config.yaml
n_layer: 13
n_head: 8
n_kv_head: 8
head_dim: 64
norm_place: "pre"
tie_embeddings: false
parallel_block: false
init_std_o: 0.0
init_std_up: 0.0435
optimizer: "soap_variant"
beta1: 0.95
weight_decay: 0.055
lr_head: 0.00359
train_tokens: 547900000
Each number is 50 + 15 x the weight over its row's rms, rounded and kept within 0 to 99. Layers, rows and columns count from 0. The size before them is the row's rms in percent of the matrix's.

# up: layer 8 MLP up, 832x256, rms 0.186, rows 696-713, columns 128-255
# down: layer 8 MLP down (transposed), 832x256, rms 0.174, rows 696-713, columns 128-255
# gate: layer 8 MLP gate, 832x256, rms 0.179, rows 697-714, columns 128-255
up696 104:67 19 52 48 47 52 72 70 46 53 53 51 58 48 46 51 54 39 24 57 68 32 15 66 51 70 55 30 54 56 57 35 79 48 46 50 36 67 62 42 42 51 48 62 50 52 24 68 42 64 33 30 56 40 49 50 61 70 41 36 38 83 59 41 56 45 68 54 72 78 51 36 36 56 88 49 61 55 51 63 58 59 51 55 22 64 42 44 65 42 64 42 49 67 82 57 50 62 67 81 41 44 63 53 55 47 44 51 38 55 78 36 70 57 43 54 51 25 53 58 15 25 33 34 60 38 43 72
down696 104:36 65 56 51 77 66 53 50 50 73 46 65 58 54 57 49 55 71 32 74 44 61 53 68 33 51 60 31 87 32 41 89 66 76 57 48 15 28 63 42 16 24 63 55 41 45 50 48 68 37 47 59 45 51 67 42 78 28 46 56 65 47 65 71 73 40 38 30 62 44 52 42 29 65 53 37 68 55 44 66 65 45 50 42 58 50 42 44 64 21 66 67 38 70 60 38 42 36 32 48 80 52 22 69 43 39 57 51 60 62 55 44 42 90 37 49 31 52 71 27 35 47 34 78 38 82 52 52
gate697 098:34 65 55 80 49 66 37 25 40 74 48 17 44 58 61 52 61 44 55 22 31 46 37 52 53 54 55 80 53 47 71 26 55 45 75 18 64 72 51 29 36 57 66 63 75 62 72 47 41 25 72 44 54 26 61 44 68 40 67 81 56 39 69 63 67 47 38 55 46 33 61 54 64 67 76 53 35 47 71 63 46 41 41 50 45 48 47 45 37 48 29 45 58 34 67 56 28 62 21 44 28 59 68 59 49 46 37 54 45 66 33 62 55 30 55 62 49 48 55 42 83 63 40 65 48 43 43 57
up697 100:76 32 53 89 36 66 33 54 25 40 75 60 40 34 58 49 58 56 49 59 49 66 67 57 57 64 40 59 41 60 66 60 69 85 84 40 61 48 66 58 46 65 89 43 93 77 51 37 40 43 35 30 59 52 57 76 50 47 37 35 71 33 27 58 56 74 52 68 53 56 89 56 58 72 64 37 44 26 56 60 43 58 64 59 92 44 53 21 46 65 43 42 48 59 35 82 35 38 66 37 45 51 48 66 57 53 22 28 51 72 53 50 53 61 52 48 55 45 64 53 39 28 30 65 44 16 38 67
down697 102:68 71 43 38 50 47 50 27 31 67 38 51 70 36 57 60 63 44 54 47 68 59 54 29 40 39 52 39 62 62 43 63 91 60 48 45 61 65 59 45 44 39 50 56 42 60 36 23 35 65 58 33 53 45 66 74 46 73 47 44 68 48 49 40 55 51 54 56 45 55 67 49 51 44 63 42 32 39 53 52 33 51 81 62 52 36 60 50 27 48 55 43 58 65 82 51 69 77 37 50 58 69 43 81 73 71 56 29 60 61 29 63 77 40 35 55 41 58 76 37 50 47 75 45 26 43 60 71
gate698 094:21 52 19 56 43 54 68 40 61 57 66 25 58 47 61 37 57 52 22 32 65 64 70 41 53 72 41 45 88 29 45 56 46 69 58 60 56 62 33 48 33 32 63 41 64 49 51 39 30 20 47 51 33 59 56 68 43 57 73 77 40 20 22 28 75 41 51 53 61 43 78 32 57 31 46 42 70 64 41 27 58 50 44 70 67 19 52 31 42 41 33 28 81 18 48 69 38 69 53 50 50 65 86 55 58 64 69 21 70 71 45 53 37 59 58 46 51 60 23 59 46 72 53 33 81 13 52 77
up698 094:64 79 42 30 37 19 70 68 25 47 59 61 71 46 93 45 54 65 56 43 62 69 57 72 43 38 61 24 28 18 32 47 47 38 48 64 31 73 25 38 52 45 33 57 43 46 61 62 54 46 24 82 35 35 53 67 43 57 54 44 58 67 45 44 41 70 49 66 35 50 37 19 35 43 67 29 61 34 60 46 49 45 48 59 30 35 58 33 56 67 53 40 36 58 56 48 57 58 61 61 63 34 50 28 14 63 27 27 53 36 43 39 54 29 79 57 22 41 33 39 32 39 23 46 41 45 48 53
down698 098:75 23 31 39 60 68 41 69 31 61 35 42 36 59 29 34 60 63 48 61 41 57 27 41 34 99 60 52 73 37 77 43 41 56 59 45 68 61 61 50 44 77 36 54 51 27 48 72 49 47 35 21 54 55 56 60 83 32 59 67 36 57 28 59 45 81 55 64 27 58 71 40 51 56 42 73 50 50 50 41 28 20 26 58 53 33 70 48 42 39 27 50 47 46 44 40 50 57 59 78 70 36 73 54 46 58 70 55 35 54 35 44 55 34 70 32 64 75 62 23 36 55 66 62 25 54 53 66
gate699 110:62 75 30 73 46 22 64 44 23 31 63 59 60 49 59 46 47 51 47 18 77 61 56 51 47 67 44 29 47 40 29 66 43 37 37 38 49 57 22 42 62 51 51 69 45 60 83 60 64 59 50 39 62 43 57 71 41 48 65 45 79 40 46 33 37 54 52 59 30 43 55 21 38 45 57 53 51 40 13 55 54 45 48 51 54 55 32 72 59 45 76 42 55 49 68 52 50 61 47 48 51 53 50 77 31 36 27 21 51 54 50 75 39 41 79 20 44 50 46 37 93 53 36 60 30 24 71 29
up699 111:54 57 57 45 21 71 36 57 37 83 83 30 53 90 50 18 34 32 34 51 55 79 27 25 54 52 64 34 56 40 48 61 63 36 39 29 43 40 43 67 55 43 29 46 59 53 39 45 60 44 55 34 42 36 52 39 72 59 57 40 44 49 57 48 20 31 40 60 60 53 31 32 37 73 69 59 57 48 41 44 37 72 56 58 69 63 57 66 58 42 66 46 53 69 64 40 53 26 80 28 67 62 51 46 90 32 40 42 63 62 81 60 32 55 71 37 35 50 49 59 37 42 58 46 66 56 61 51
down699 102:38 57 10 47 46 53 51 29 73 45 79 70 56 44 62 46 33 53 50 55 53 43 55 61 43 73 55 54 58 21 46 54 35 60 48 65 27 44 39 65 53 31 42 51 48 47 47 36 39 64 26 58 38 44 38 49 53 65 28 41 57 64 54 53 60 39 47 42 40 56 38 47 45 63 56 37 32 46 47 53 53 73 32 46 58 70 62 74 57 55 50 61 50 53 35 52 76 59 63 39 39 53 28 59 69 49 59 49 64 76 74 32 40 39 48 58 65 36 34 57 35 46 56 21 71 54 60 31
gate700 100:58 58 36 37 23 90 47 37 60 51 66 51 51 65 56 52 42 41 52 36 39 36 19 26 31 45 69 72 20 76 59 54 39 49 68 78 69 41 38 71 44 73 50 16 60 49 48 40 55 30 29 66 51 45 48 61 44 53 47 42 47 50 29 27 65 46 84 57 66 44 31 25 43 30 57 94 77 51 67 54 36 51 53 31 48 24 51 41 55 51 71 36 63 61 56 62 63 25 64 45 71 54 68 60 33 42 67 46 65 56 50 40 64 24 55 46 52 24 72 21 55 50 48 44 32 50 43 62
up700 102:43 34 44 57 54 44 48 38 57 35 40 60 41 65 41 60 66 37 55 39 43 57 67 40 40 71 13 45 47 56 93 87 37 53 64 46 38 41 62 38 44 35 41 57 43 59 53 29 83 34 23 68 38 30 51 59 65 28 14 27 54 55 51 51 25 56 41 45 49 60 44 71 31 54 52 31 29 48 51 49 54 45 54 25 47 62 63 57 28 51 49 38 56 55 44 50 32 80 39 66 61 48 56 53 45 47 59 22 46 47 62 82 50 66 39 38 70 38 24 51 44 52 61 55 40 81 68 43
down700 100:34 39 51 66 56 44 52 74 53 65 81 35 74 35 54 53 65 49 83 39 32 40 32 28 06 33 46 72 67 48 45 61 43 61 47 44 47 55 33 42 38 42 58 47 58 60 48 60 58 43 67 53 53 50 61 59 52 49 71 92 38 39 52 60 57 53 51 64 69 51 34 54 30 35 52 54 29 31 60 24 39 33 63 76 71 57 62 75 45 42 59 48 40 59 66 29 35 47 43 51 35 43 71 46 52 48 44 35 22 68 55 55 53 53 26 30 24 42 54 42 56 69 54 43 55 48 67 60
gate701 097:73 39 49 51 44 61 50 46 70 27 51 65 48 35 44 31 35 40 50 52 51 35 63 65 70 76 73 43 41 47 54 49 54 73 40 65 64 61 53 41 77 41 64 54 74 73 54 78 33 34 65 57 49 42 22 35 65 53 73 25 46 51 62 71 42 52 09 50 54 41 57 65 57 42 40 31 36 64 47 73 44 26 09 60 47 43 46 33 33 47 15 47 31 34 62 34 47 55 51 51 53 66 34 50 40 59 62 36 52 49 38 73 25 57 38 49 47 51 56 56 45 40 57 87 61 57 49 31
up701 099:32 53 43 54 45 51 61 65 39 66 55 32 49 63 71 56 60 42 49 18 43 29 54 61 51 36 60 55 52 30 63 62 49 62 50 38 35 75 49 50 61 39 67 50 31 62 64 46 40 44 72 54 53 39 34 47 74 53 45 31 27 28 38 68 73 65 46 71 56 33 62 38 38 44 57 61 55 58 35 49 53 31 39 40 43 35 41 26 59 66 52 57 83 78 28 40 73 32 66 49 45 65 59 70 39 48 29 58 55 59 21 66 60 33 51 40 48 67 38 69 47 59 54 31 31 57 58 36
down701 100:76 69 62 40 49 44 25 60 18 52 43 64 38 58 56 44 50 11 51 57 78 39 36 60 51 52 56 67 67 38 37 65 55 60 48 43 55 59 45 28 37 33 44 56 73 32 63 54 73 35 34 34 29 18 19 38 60 40 73 54 61 56 66 68 40 40 47 51 27 68 18 46 48 55 42 52 70 49 51 46 34 56 89 51 29 38 60 44 52 53 24 63 56 56 51 24 56 46 39 25 56 46 66 33 53 44 67 62 40 47 50 57 30 72 49 29 32 19 44 48 58 66 61 32 66 43 54 51
gate702 094:62 26 70 54 16 33 87 36 35 47 45 60 63 46 52 49 40 42 53 71 53 28 74 56 81 48 68 45 36 46 76 79 67 50 39 44 44 14 64 37 60 62 35 60 32 67 32 44 13 64 61 59 58 50 42 71 70 37 31 58 48 49 25 44 38 56 87 21 67 33 49 78 60 57 40 40 17 78 58 63 64 37 62 39 64 47 50 65 39 52 46 65 53 22 65 37 33 69 47 47 44 66 45 45 40 61 54 48 67 61 53 50 56 40 27 59 54 46 70 36 38 45 82 45 65 55 23 44
up702 088:61 52 60 37 54 25 58 54 49 63 37 69 31 48 34 41 55 49 59 60 44 32 78 29 65 38 45 58 77 61 19 53 67 53 32 57 44 31 21 58 29 69 60 44 55 54 32 70 53 47 44 62 56 64 85 37 55 33 26 66 40 38 43 38 53 32 50 26 42 30 39 49 51 52 52 28 26 56 36 29 40 46 37 56 48 28 59 45 43 64 53 64 62 40 50 77 50 54 30 58 45 64 38 59 42 48 61 27 39 71 62 51 35 37 53 43 58 59 60 57 52 38 30 33 57 35 38 67
down702 097:17 44 25 58 50 91 43 65 50 67 50 69 58 37 65 69 47 59 29 36 46 43 41 31 46 48 67 65 48 41 72 48 45 51 51 24 38 56 59 43 43 50 25 33 55 49 49 37 33 59 47 43 31 40 51 27 41 78 20 51 56 52 55 66 47 34 71 51 14 51 44 47 61 49 50 68 42 34 30 68 18 50 49 62 61 73 61 30 87 39 81 36 37 56 12 55 71 31 37 55 30 33 39 52 75 64 54 51 49 52 44 55 47 51 38 57 31 29 50 64 72 46 63 56 62 52 53 55
gate703 105:62 67 14 34 63 10 63 26 57 40 49 37 63 26 38 53 69 21 25 44 67 63 37 53 27 57 36 28 35 62 42 42 81 45 47 33 62 25 51 49 63 46 15 67 71 59 46 61 35 52 56 67 70 52 50 51 49 60 53 39 37 53 52 23 78 69 55 36 66 46 42 13 75 34 56 41 52 63 60 54 45 91 45 50 55 39 48 73 17 47 50 55 68 38 43 64 52 51 40 47 60 48 76 55 50 60 60 79 78 55 28 38 62 67 59 69 28 71 58 51 69 30 58 71 52 52 42 27
up703 104:45 40 28 39 34 60 53 50 46 40 58 60 74 30 28 39 49 53 58 58 60 41 32 54 64 77 46 55 45 38 31 36 56 32 39 50 57 49 69 65 61 69 42 45 47 37 55 66 25 65 51 68 60 32 54 39 40 49 60 32 20 40 85 34 68 62 46 82 49 49 47 53 56 39 62 54 48 66 67 32 35 78 47 39 73 46 45 49 43 37 63 77 57 68 48 45 74 43 34 61 40 31 64 32 31 54 68 64 71 61 48 57 53 62 19 64 45 37 61 46 16 51 29 49 27 27 82 34
down703 101:27 54 15 25 00 55 29 69 09 73 67 60 44 75 49 46 55 52 79 45 57 39 60 60 35 56 42 61 73 41 41 51 41 48 66 50 58 44 55 66 45 69 52 41 53 38 35 45 43 80 30 60 94 19 42 61 29 78 36 46 51 53 42 46 47 73 32 43 22 40 44 50 58 37 58 33 40 50 57 69 36 49 10 59 62 40 68 61 47 52 24 61 76 55 72 58 43 54 60 44 46 51 69 43 88 49 61 20 62 43 50 68 46 30 63 52 60 32 68 47 27 28 51 45 66 46 45 45
gate704 102:62 49 62 10 79 08 58 55 69 62 37 45 46 36 29 40 45 64 79 44 52 36 61 37 27 42 67 62 60 63 59 74 33 25 44 56 48 53 63 52 53 58 81 28 69 62 57 48 79 36 68 39 68 26 32 19 41 19 50 48 28 46 75 61 54 34 51 46 31 34 44 33 30 49 59 56 43 66 64 72 43 40 39 22 17 50 52 64 41 18 44 55 49 51 58 59 46 64 38 60 23 79 46 27 23 77 58 64 44 53 56 57 41 39 66 60 43 52 41 68 52 67 26 36 57 36 45 34
up704 098:52 38 34 73 36 64 45 53 54 70 65 42 52 21 40 50 43 45 39 43 50 67 19 47 53 50 56 48 57 57 70 58 55 37 58 41 30 52 80 47 61 82 53 29 52 33 51 35 40 37 49 94 42 60 60 47 49 41 26 50 48 38 43 57 51 43 42 36 33 46 52 51 14 85 49 54 42 62 60 59 78 49 47 86 68 55 58 45 45 50 63 60 50 40 73 39 63 39 41 68 67 65 90 50 60 42 36 31 64 55 42 35 25 56 56 40 59 68 37 72 42 42 45 66 42 40 46 40
down704 097:29 35 58 26 40 49 40 28 42 51 32 75 58 57 66 49 53 31 32 37 33 57 64 69 70 69 47 41 73 68 57 47 71 35 69 51 34 74 32 57 69 39 48 61 50 53 76 41 39 50 44 73 64 58 44 41 56 62 43 34 65 48 37 56 63 63 68 45 53 48 56 64 64 46 55 19 34 81 24 34 51 65 42 53 73 37 27 70 55 28 26 43 46 76 60 22 66 51 47 21 82 54 50 39 28 26 45 59 55 56 72 68 53 40 45 56 59 40 48 28 14 14 63 37 61 37 29 42
gate705 103:35 01 54 42 61 44 65 67 39 36 36 52 37 70 53 41 54 83 52 28 62 52 80 62 53 39 69 41 44 61 45 88 58 44 34 43 42 63 18 33 63 77 56 54 45 49 67 47 37 47 42 51 41 77 53 52 62 39 47 60 49 25 33 33 51 64 56 26 63 40 42 61 44 67 35 39 24 70 59 75 55 66 66 50 44 39 44 75 47 50 78 51 40 34 41 37 67 76 25 41 62 43 56 60 36 59 36 43 62 54 51 69 78 64 67 57 55 35 43 23 49 36 65 43 41 57 51 79
up705 098:41 41 28 46 51 56 35 75 57 16 83 68 57 35 51 28 44 71 61 69 44 50 65 51 52 53 37 62 46 61 64 45 48 47 64 29 39 55 31 31 62 46 51 30 72 67 48 66 43 65 40 72 63 61 87 60 63 43 74 27 43 73 24 54 39 51 35 60 29 43 54 66 30 61 58 23 46 32 23 40 52 44 66 77 58 43 63 62 42 49 40 67 65 70 83 37 47 48 54 35 53 54 48 36 60 50 54 29 39 69 39 53 37 61 58 64 16 60 59 31 37 11 37 40 49 50 45 07
down705 098:53 94 42 53 64 51 42 37 73 56 51 21 29 42 30 49 18 74 57 90 27 76 36 44 46 34 60 54 49 60 37 27 58 58 68 69 39 45 92 67 54 42 45 38 46 52 45 48 45 50 63 72 31 40 60 48 65 47 36 29 23 38 39 56 48 40 70 30 76 49 41 42 45 61 50 62 35 55 60 34 35 20 78 70 56 48 44 56 85 59 44 55 46 67 24 81 59 29 36 51 29 54 12 43 42 41 43 51 49 60 42 40 43 54 84 32 54 47 41 53 37 56 52 51 66 70 52 43
gate706 103:82 62 56 16 82 25 61 57 46 72 70 87 39 32 81 47 63 46 26 54 30 50 60 38 53 28 54 52 44 58 50 48 45 38 39 23 72 61 28 59 66 25 39 25 62 30 34 23 56 52 34 61 55 47 74 53 64 66 43 61 58 29 88 56 63 63 52 45 71 65 46 63 61 54 56 60 44 63 51 55 63 66 21 65 54 26 28 80 51 42 60 46 92 72 31 24 55 53 50 40 34 31 29 55 78 69 58 65 45 45 78 36 53 58 48 68 47 03 45 66 32 75 63 70 31 43 47 29
up706 104:43 47 32 66 82 82 35 47 59 35 30 45 52 49 65 28 44 44 57 56 54 61 65 71 57 63 48 42 32 42 43 66 35 31 60 36 27 44 56 54 60 65 40 51 99 62 48 74 53 50 30 54 55 52 43 13 40 48 67 57 48 53 40 80 62 70 28 50 55 41 28 87 63 59 62 70 49 57 52 68 69 44 60 48 31 65 86 83 51 63 48 48 41 46 43 59 65 47 41 49 25 67 63 80 60 48 58 46 42 58 36 51 49 61 39 61 46 76 63 62 67 39 57 40 53 47 56 27
down706 105:05 19 49 70 36 47 18 58 62 64 62 58 26 22 47 83 52 44 75 66 56 28 26 51 24 58 65 29 28 48 56 53 39 64 87 56 42 28 60 60 47 53 30 51 60 45 56 41 49 33 48 38 20 54 47 71 28 35 49 61 76 49 59 52 60 77 45 65 34 36 24 33 33 63 42 78 44 39 82 69 51 65 52 42 36 52 31 38 47 36 61 34 79 55 34 41 63 48 49 39 59 52 40 32 68 34 45 57 37 39 58 57 45 23 48 46 38 75 40 72 61 27 36 53 41 50 38 43
gate707 092:41 73 38 50 54 35 53 64 34 56 57 28 82 71 41 45 39 32 79 57 37 49 48 37 56 44 39 26 48 38 42 61 55 43 58 45 59 34 46 22 46 37 39 61 80 65 74 37 46 70 51 37 55 53 50 59 43 66 52 63 83 50 74 40 37 58 39 33 50 55 65 77 72 52 39 51 57 48 64 56 63 43 54 52 59 38 59 62 38 55 55 83 63 51 26 71 73 41 52 54 50 60 49 50 49 42 59 68 58 68 40 62 55 32 72 67 61 48 49 62 83 53 55 37 55 31 28 64
up707 094:34 46 46 59 69 27 46 44 54 56 40 44 68 48 09 48 84 51 48 49 29 40 53 43 49 44 45 21 11 33 41 28 66 55 41 35 49 22 60 45 66 45 53 36 58 36 84 60 54 78 46 31 56 34 50 65 50 67 57 53 73 56 52 45 43 52 47 49 32 60 73 56 40 30 32 54 67 50 67 39 51 58 60 58 41 43 20 56 34 77 50 48 53 58 42 65 38 29 55 33 57 78 70 78 66 49 42 40 59 37 43 36 63 47 32 49 39 60 21 70 78 50 45 49 44 29 76 56
down707 098:36 52 46 30 39 48 51 56 35 28 10 33 82 54 76 60 17 42 61 22 68 24 66 40 62 31 55 66 47 48 31 74 50 60 31 39 19 51 57 31 28 74 42 54 91 57 52 62 32 66 47 53 56 57 54 54 19 64 27 74 50 67 27 53 21 24 43 55 45 49 69 44 52 51 45 42 40 34 52 58 34 66 28 68 39 34 73 44 47 56 66 41 64 57 38 64 43 69 26 06 60 46 71 24 54 46 87 64 44 47 33 56 88 37 47 43 54 43 53 47 58 79 63 65 57 47 40 60
gate708 102:73 40 60 56 57 35 56 41 58 56 58 64 63 61 33 57 31 64 64 24 47 44 38 40 30 27 64 29 27 53 55 72 73 42 87 46 50 61 28 54 16 64 36 66 44 65 29 59 51 70 60 53 37 52 77 78 52 61 41 45 40 46 60 58 43 55 55 66 36 36 53 52 43 35 39 18 48 57 53 50 52 76 52 45 41 72 73 31 51 66 56 66 69 43 67 48 59 57 39 56 50 41 10 30 29 66 33 62 69 49 31 91 40 29 42 46 62 41 60 74 49 59 30 47 58 46 48 67
up708 096:65 62 34 60 41 62 40 55 73 67 47 47 10 78 55 03 60 77 31 72 74 29 59 67 31 85 57 28 59 27 66 41 28 54 45 57 30 60 45 70 40 45 41 56 24 52 24 69 48 57 37 64 58 59 08 66 53 42 48 61 67 59 35 71 62 37 38 21 72 25 53 63 53 82 54 78 38 44 65 48 41 39 66 27 55 42 45 44 50 39 50 30 53 49 60 44 59 50 82 57 31 57 68 40 30 54 61 52 69 46 38 66 44 67 55 44 22 44 54 29 53 45 47 44 36 74 38 55
down708 096:63 54 50 54 57 75 55 49 37 50 55 42 62 56 53 38 59 37 48 29 27 30 61 64 44 24 38 39 29 42 53 40 44 24 47 55 24 62 34 08 50 81 56 70 21 83 51 71 77 29 62 25 39 34 71 45 67 31 48 57 80 34 92 41 50 55 48 50 40 65 32 46 49 54 55 55 81 66 63 70 50 70 28 42 27 39 69 52 53 59 62 52 37 71 54 67 53 55 32 55 46 62 58 82 56 46 57 36 23 71 57 54 43 42 72 38 58 32 42 56 73 58 44 71 51 38 78 45
gate709 101:32 44 32 50 26 55 51 06 52 49 79 53 53 61 57 44 65 70 57 29 36 43 50 56 57 58 53 43 45 66 30 46 44 27 28 60 29 56 59 90 47 51 39 42 55 39 43 38 39 29 43 56 64 52 41 54 15 59 66 43 80 58 37 61 45 55 53 42 34 19 36 32 13 61 53 43 44 32 45 60 63 55 44 33 54 46 61 38 53 35 41 54 58 26 42 65 69 32 61 53 62 47 58 58 44 21 38 54 56 44 53 07 28 56 24 68 32 76 55 72 54 41 24 46 82 57 54 57
up709 096:34 51 63 65 47 31 54 54 26 54 49 39 40 84 58 53 32 47 22 80 44 37 25 40 69 58 51 41 54 33 52 39 49 66 64 45 80 50 69 24 49 35 51 35 39 53 57 68 73 52 45 73 49 40 34 32 77 32 59 85 44 40 48 43 55 62 41 62 60 72 54 73 74 12 45 62 58 42 54 55 52 43 60 46 57 62 45 65 62 50 74 42 24 72 48 37 02 63 24 53 45 49 59 54 49 50 54 44 38 65 63 28 71 24 68 39 41 44 44 46 38 44 72 50 46 44 32 65
down709 102:43 62 60 37 63 42 34 09 36 38 52 78 57 47 36 43 25 49 68 57 59 64 23 33 69 64 52 43 68 35 33 46 75 89 44 65 55 68 54 28 54 33 72 34 75 43 42 46 14 51 58 39 59 67 53 57 69 27 49 52 55 24 45 23 27 64 26 71 54 41 54 44 47 66 43 42 41 42 27 46 61 35 55 65 40 62 47 45 62 62 59 54 51 58 39 39 57 53 44 61 47 64 54 53 27 45 74 39 52 51 46 28 48 45 39 78 47 59 27 71 52 58 52 50 47 38 43 39
gate710 097:61 33 56 42 48 27 34 38 85 43 19 64 70 51 35 36 51 52 51 66 43 60 60 47 20 45 64 48 43 36 78 39 83 53 59 47 60 54 56 22 65 61 65 38 37 59 43 54 44 38 41 67 71 41 46 69 40 47 25 66 56 73 42 48 19 64 63 54 56 47 59 37 54 40 32 34 46 35 30 66 51 25 46 57 62 56 71 56 59 79 79 53 39 38 74 49 88 72 40 29 72 30 38 67 25 43 57 59 43 63 64 44 65 59 55 20 39 49 28 44 42 51 40 59 43 49 50 61
up710 101:47 54 42 49 60 45 44 53 47 33 53 49 30 40 33 63 44 75 57 50 74 58 36 67 39 49 73 29 42 61 27 47 61 62 45 78 69 55 53 60 32 49 63 55 46 37 80 48 49 33 90 47 39 31 54 38 66 36 35 33 44 62 59 55 44 36 36 58 28 44 45 50 56 44 74 29 52 51 42 30 67 42 42 70 29 62 54 51 74 32 48 35 55 49 71 69 32 52 42 47 58 41 31 54 35 49 58 64 41 53 53 60 71 28 24 82 33 35 65 57 63 48 28 53 66 62 57 74
down710 099:66 32 53 67 35 42 48 39 64 54 56 59 24 36 39 52 67 78 31 69 30 36 69 41 80 43 60 61 44 51 54 41 39 45 62 61 50 59 46 62 19 39 33 49 65 64 53 88 46 44 37 47 30 34 60 24 47 46 55 00 41 28 30 49 56 73 50 54 74 10 32 58 33 51 53 58 45 45 85 29 55 47 32 66 40 60 45 43 64 48 29 36 52 58 33 59 59 54 56 51 56 76 52 41 56 53 64 38 30 56 52 71 55 41 47 51 15 57 74 33 53 58 61 50 64 72 66 62
gate711 096:23 49 68 20 50 18 59 15 30 63 40 36 33 53 15 37 44 44 29 51 53 37 42 58 75 40 58 35 42 51 67 77 29 63 31 42 31 47 40 52 28 65 57 22 58 83 29 38 22 67 62 64 57 61 61 53 62 28 52 52 45 63 71 49 43 45 52 00 59 36 48 45 50 54 87 31 69 48 58 43 19 40 35 68 68 41 53 54 29 54 60 36 45 63 64 64 71 60 48 23 43 63 68 38 67 45 53 45 47 47 52 59 74 58 40 42 81 47 48 50 42 58 33 44 48 52 22 48
up711 102:33 56 05 34 49 73 48 41 42 67 37 55 48 39 42 48 42 68 38 66 36 45 47 38 62 43 69 78 55 53 53 71 58 70 41 50 50 33 59 13 67 54 39 50 44 61 58 56 40 71 42 35 46 76 49 22 46 67 51 51 54 40 81 43 50 52 38 79 66 58 29 41 61 77 32 58 48 39 44 23 63 41 34 59 56 51 60 63 50 47 80 49 83 57 37 75 49 61 46 41 37 40 53 52 45 46 21 71 70 60 75 23 61 61 63 48 67 69 52 46 42 48 57 29 47 50 54 53
down711 100:83 31 58 49 52 31 43 55 52 55 81 47 56 53 50 25 65 43 57 50 39 34 58 61 52 46 55 76 71 49 70 59 45 65 70 60 54 49 22 57 48 59 92 87 58 51 36 34 44 50 58 60 23 54 61 61 56 23 48 57 60 66 80 76 32 55 56 48 77 61 35 61 66 46 60 52 54 48 35 55 29 47 54 65 47 59 71 51 45 41 72 66 47 45 43 45 65 30 39 89 39 59 42 51 42 51 44 18 58 51 47 54 69 50 62 46 50 17 63 68 26 42 32 43 18 51 43 59
gate712 094:26 35 68 52 56 33 38 55 62 52 59 73 48 36 43 49 58 47 27 45 55 72 65 44 48 39 50 55 52 56 43 44 69 27 67 52 83 74 31 10 43 56 46 51 62 37 26 33 47 85 35 23 74 37 46 18 57 36 13 47 65 60 47 61 45 42 62 53 26 56 33 35 49 47 53 55 55 50 41 26 59 58 69 54 66 47 68 49 35 74 74 42 40 53 70 46 32 62 46 43 36 79 47 32 56 46 52 60 31 46 60 31 68 52 48 44 47 63 14 66 53 49 36 34 44 48 44 57
up712 094:51 62 50 35 39 51 26 39 55 73 42 26 57 47 50 55 85 51 66 46 91 40 53 37 80 49 65 31 53 23 50 32 54 45 45 38 18 50 43 69 14 22 27 47 68 64 30 49 67 52 61 44 41 58 64 47 71 41 52 68 82 44 54 61 62 61 43 38 64 50 52 62 60 55 46 46 34 32 94 36 26 62 46 57 51 64 36 36 48 24 67 60 64 84 43 45 69 48 37 50 34 46 69 69 62 36 67 49 52 54 32 51 46 30 59 64 77 30 27 45 42 49 46 61 33 52 19 50
down712 094:43 47 06 52 21 36 43 79 43 18 45 60 53 40 36 40 48 38 54 60 68 16 45 46 74 57 53 51 51 39 38 32 35 45 36 47 65 66 33 20 48 52 41 46 31 51 51 47 61 65 29 64 45 74 63 51 20 68 60 77 51 76 39 59 59 17 20 45 37 40 29 37 69 53 51 38 53 51 50 46 45 54 50 61 22 24 45 37 78 60 59 36 28 29 60 43 30 70 55 43 55 52 47 45 58 63 48 51 46 45 54 62 31 45 47 43 56 73 63 45 25 26 32 24 62 53 53 37
gate713 100:44 50 18 78 42 49 45 99 55 58 63 51 60 36 23 72 58 55 24 71 62 46 34 76 39 67 59 49 45 30 37 49 38 55 49 27 65 79 55 49 61 49 52 40 37 55 64 54 34 18 41 44 47 43 49 55 39 70 49 28 48 45 11 61 60 41 36 56 46 36 64 54 53 79 56 33 42 66 51 62 63 49 29 22 39 52 39 48 60 78 35 33 44 72 37 48 63 36 38 42 53 67 60 44 28 52 25 50 37 37 43 59 48 47 32 68 32 55 39 60 02 28 64 41 47 51 43 40
up713 092:31 44 45 49 30 53 84 30 58 32 68 50 51 48 59 10 61 34 57 55 45 53 68 45 50 22 06 63 61 46 20 25 55 47 44 36 70 65 55 86 41 51 60 57 50 18 75 34 28 61 65 68 33 47 45 49 40 54 28 31 52 36 31 43 53 64 45 46 60 55 46 53 52 66 52 60 81 55 72 28 65 40 33 71 74 40 48 67 47 46 51 33 46 33 72 67 42 83 33 62 77 44 56 37 62 71 41 31 48 42 53 59 79 67 60 36 39 56 31 46 61 42 45 51 48 64 38 39
down713 100:65 65 61 43 29 62 14 32 46 51 67 47 32 79 59 49 52 44 81 65 43 67 38 35 48 52 23 48 55 46 34 33 32 77 50 68 54 56 44 73 35 61 44 49 69 21 43 55 46 53 27 36 62 72 64 58 65 22 32 54 51 54 66 46 51 51 29 73 42 47 64 77 71 40 44 34 11 26 43 56 43 51 57 68 50 73 59 43 63 39 45 63 32 58 38 53 56 58 36 33 52 52 49 34 74 68 45 55 65 37 53 74 57 40 65 38 54 61 35 83 26 30 35 32 33 59 75 69
gate714 101:41 47 39 51 46 49 42 52 61 57 36 58 66 66 61 73 70 44 65 45 77 35 50 61 41 45 74 76 33 65 27 50 37 52 65 34 52 65 54 49 68 54 59 32 52 33 39 37 59 55 26 63 52 57 38 43 33 22 51 70 29 22 36 23 53 47 41 24 45 43 35 65 55 27 17 30 28 31 42 78 36 41 32 58 51 49 62 56 61 56 57 51 56 47 38 64 82 42 71 44 68 58 39 53 62 64 41 41 45 75 73 52 42 38 23 36 58 79 36 63 29 61 49 56 53 18 38 62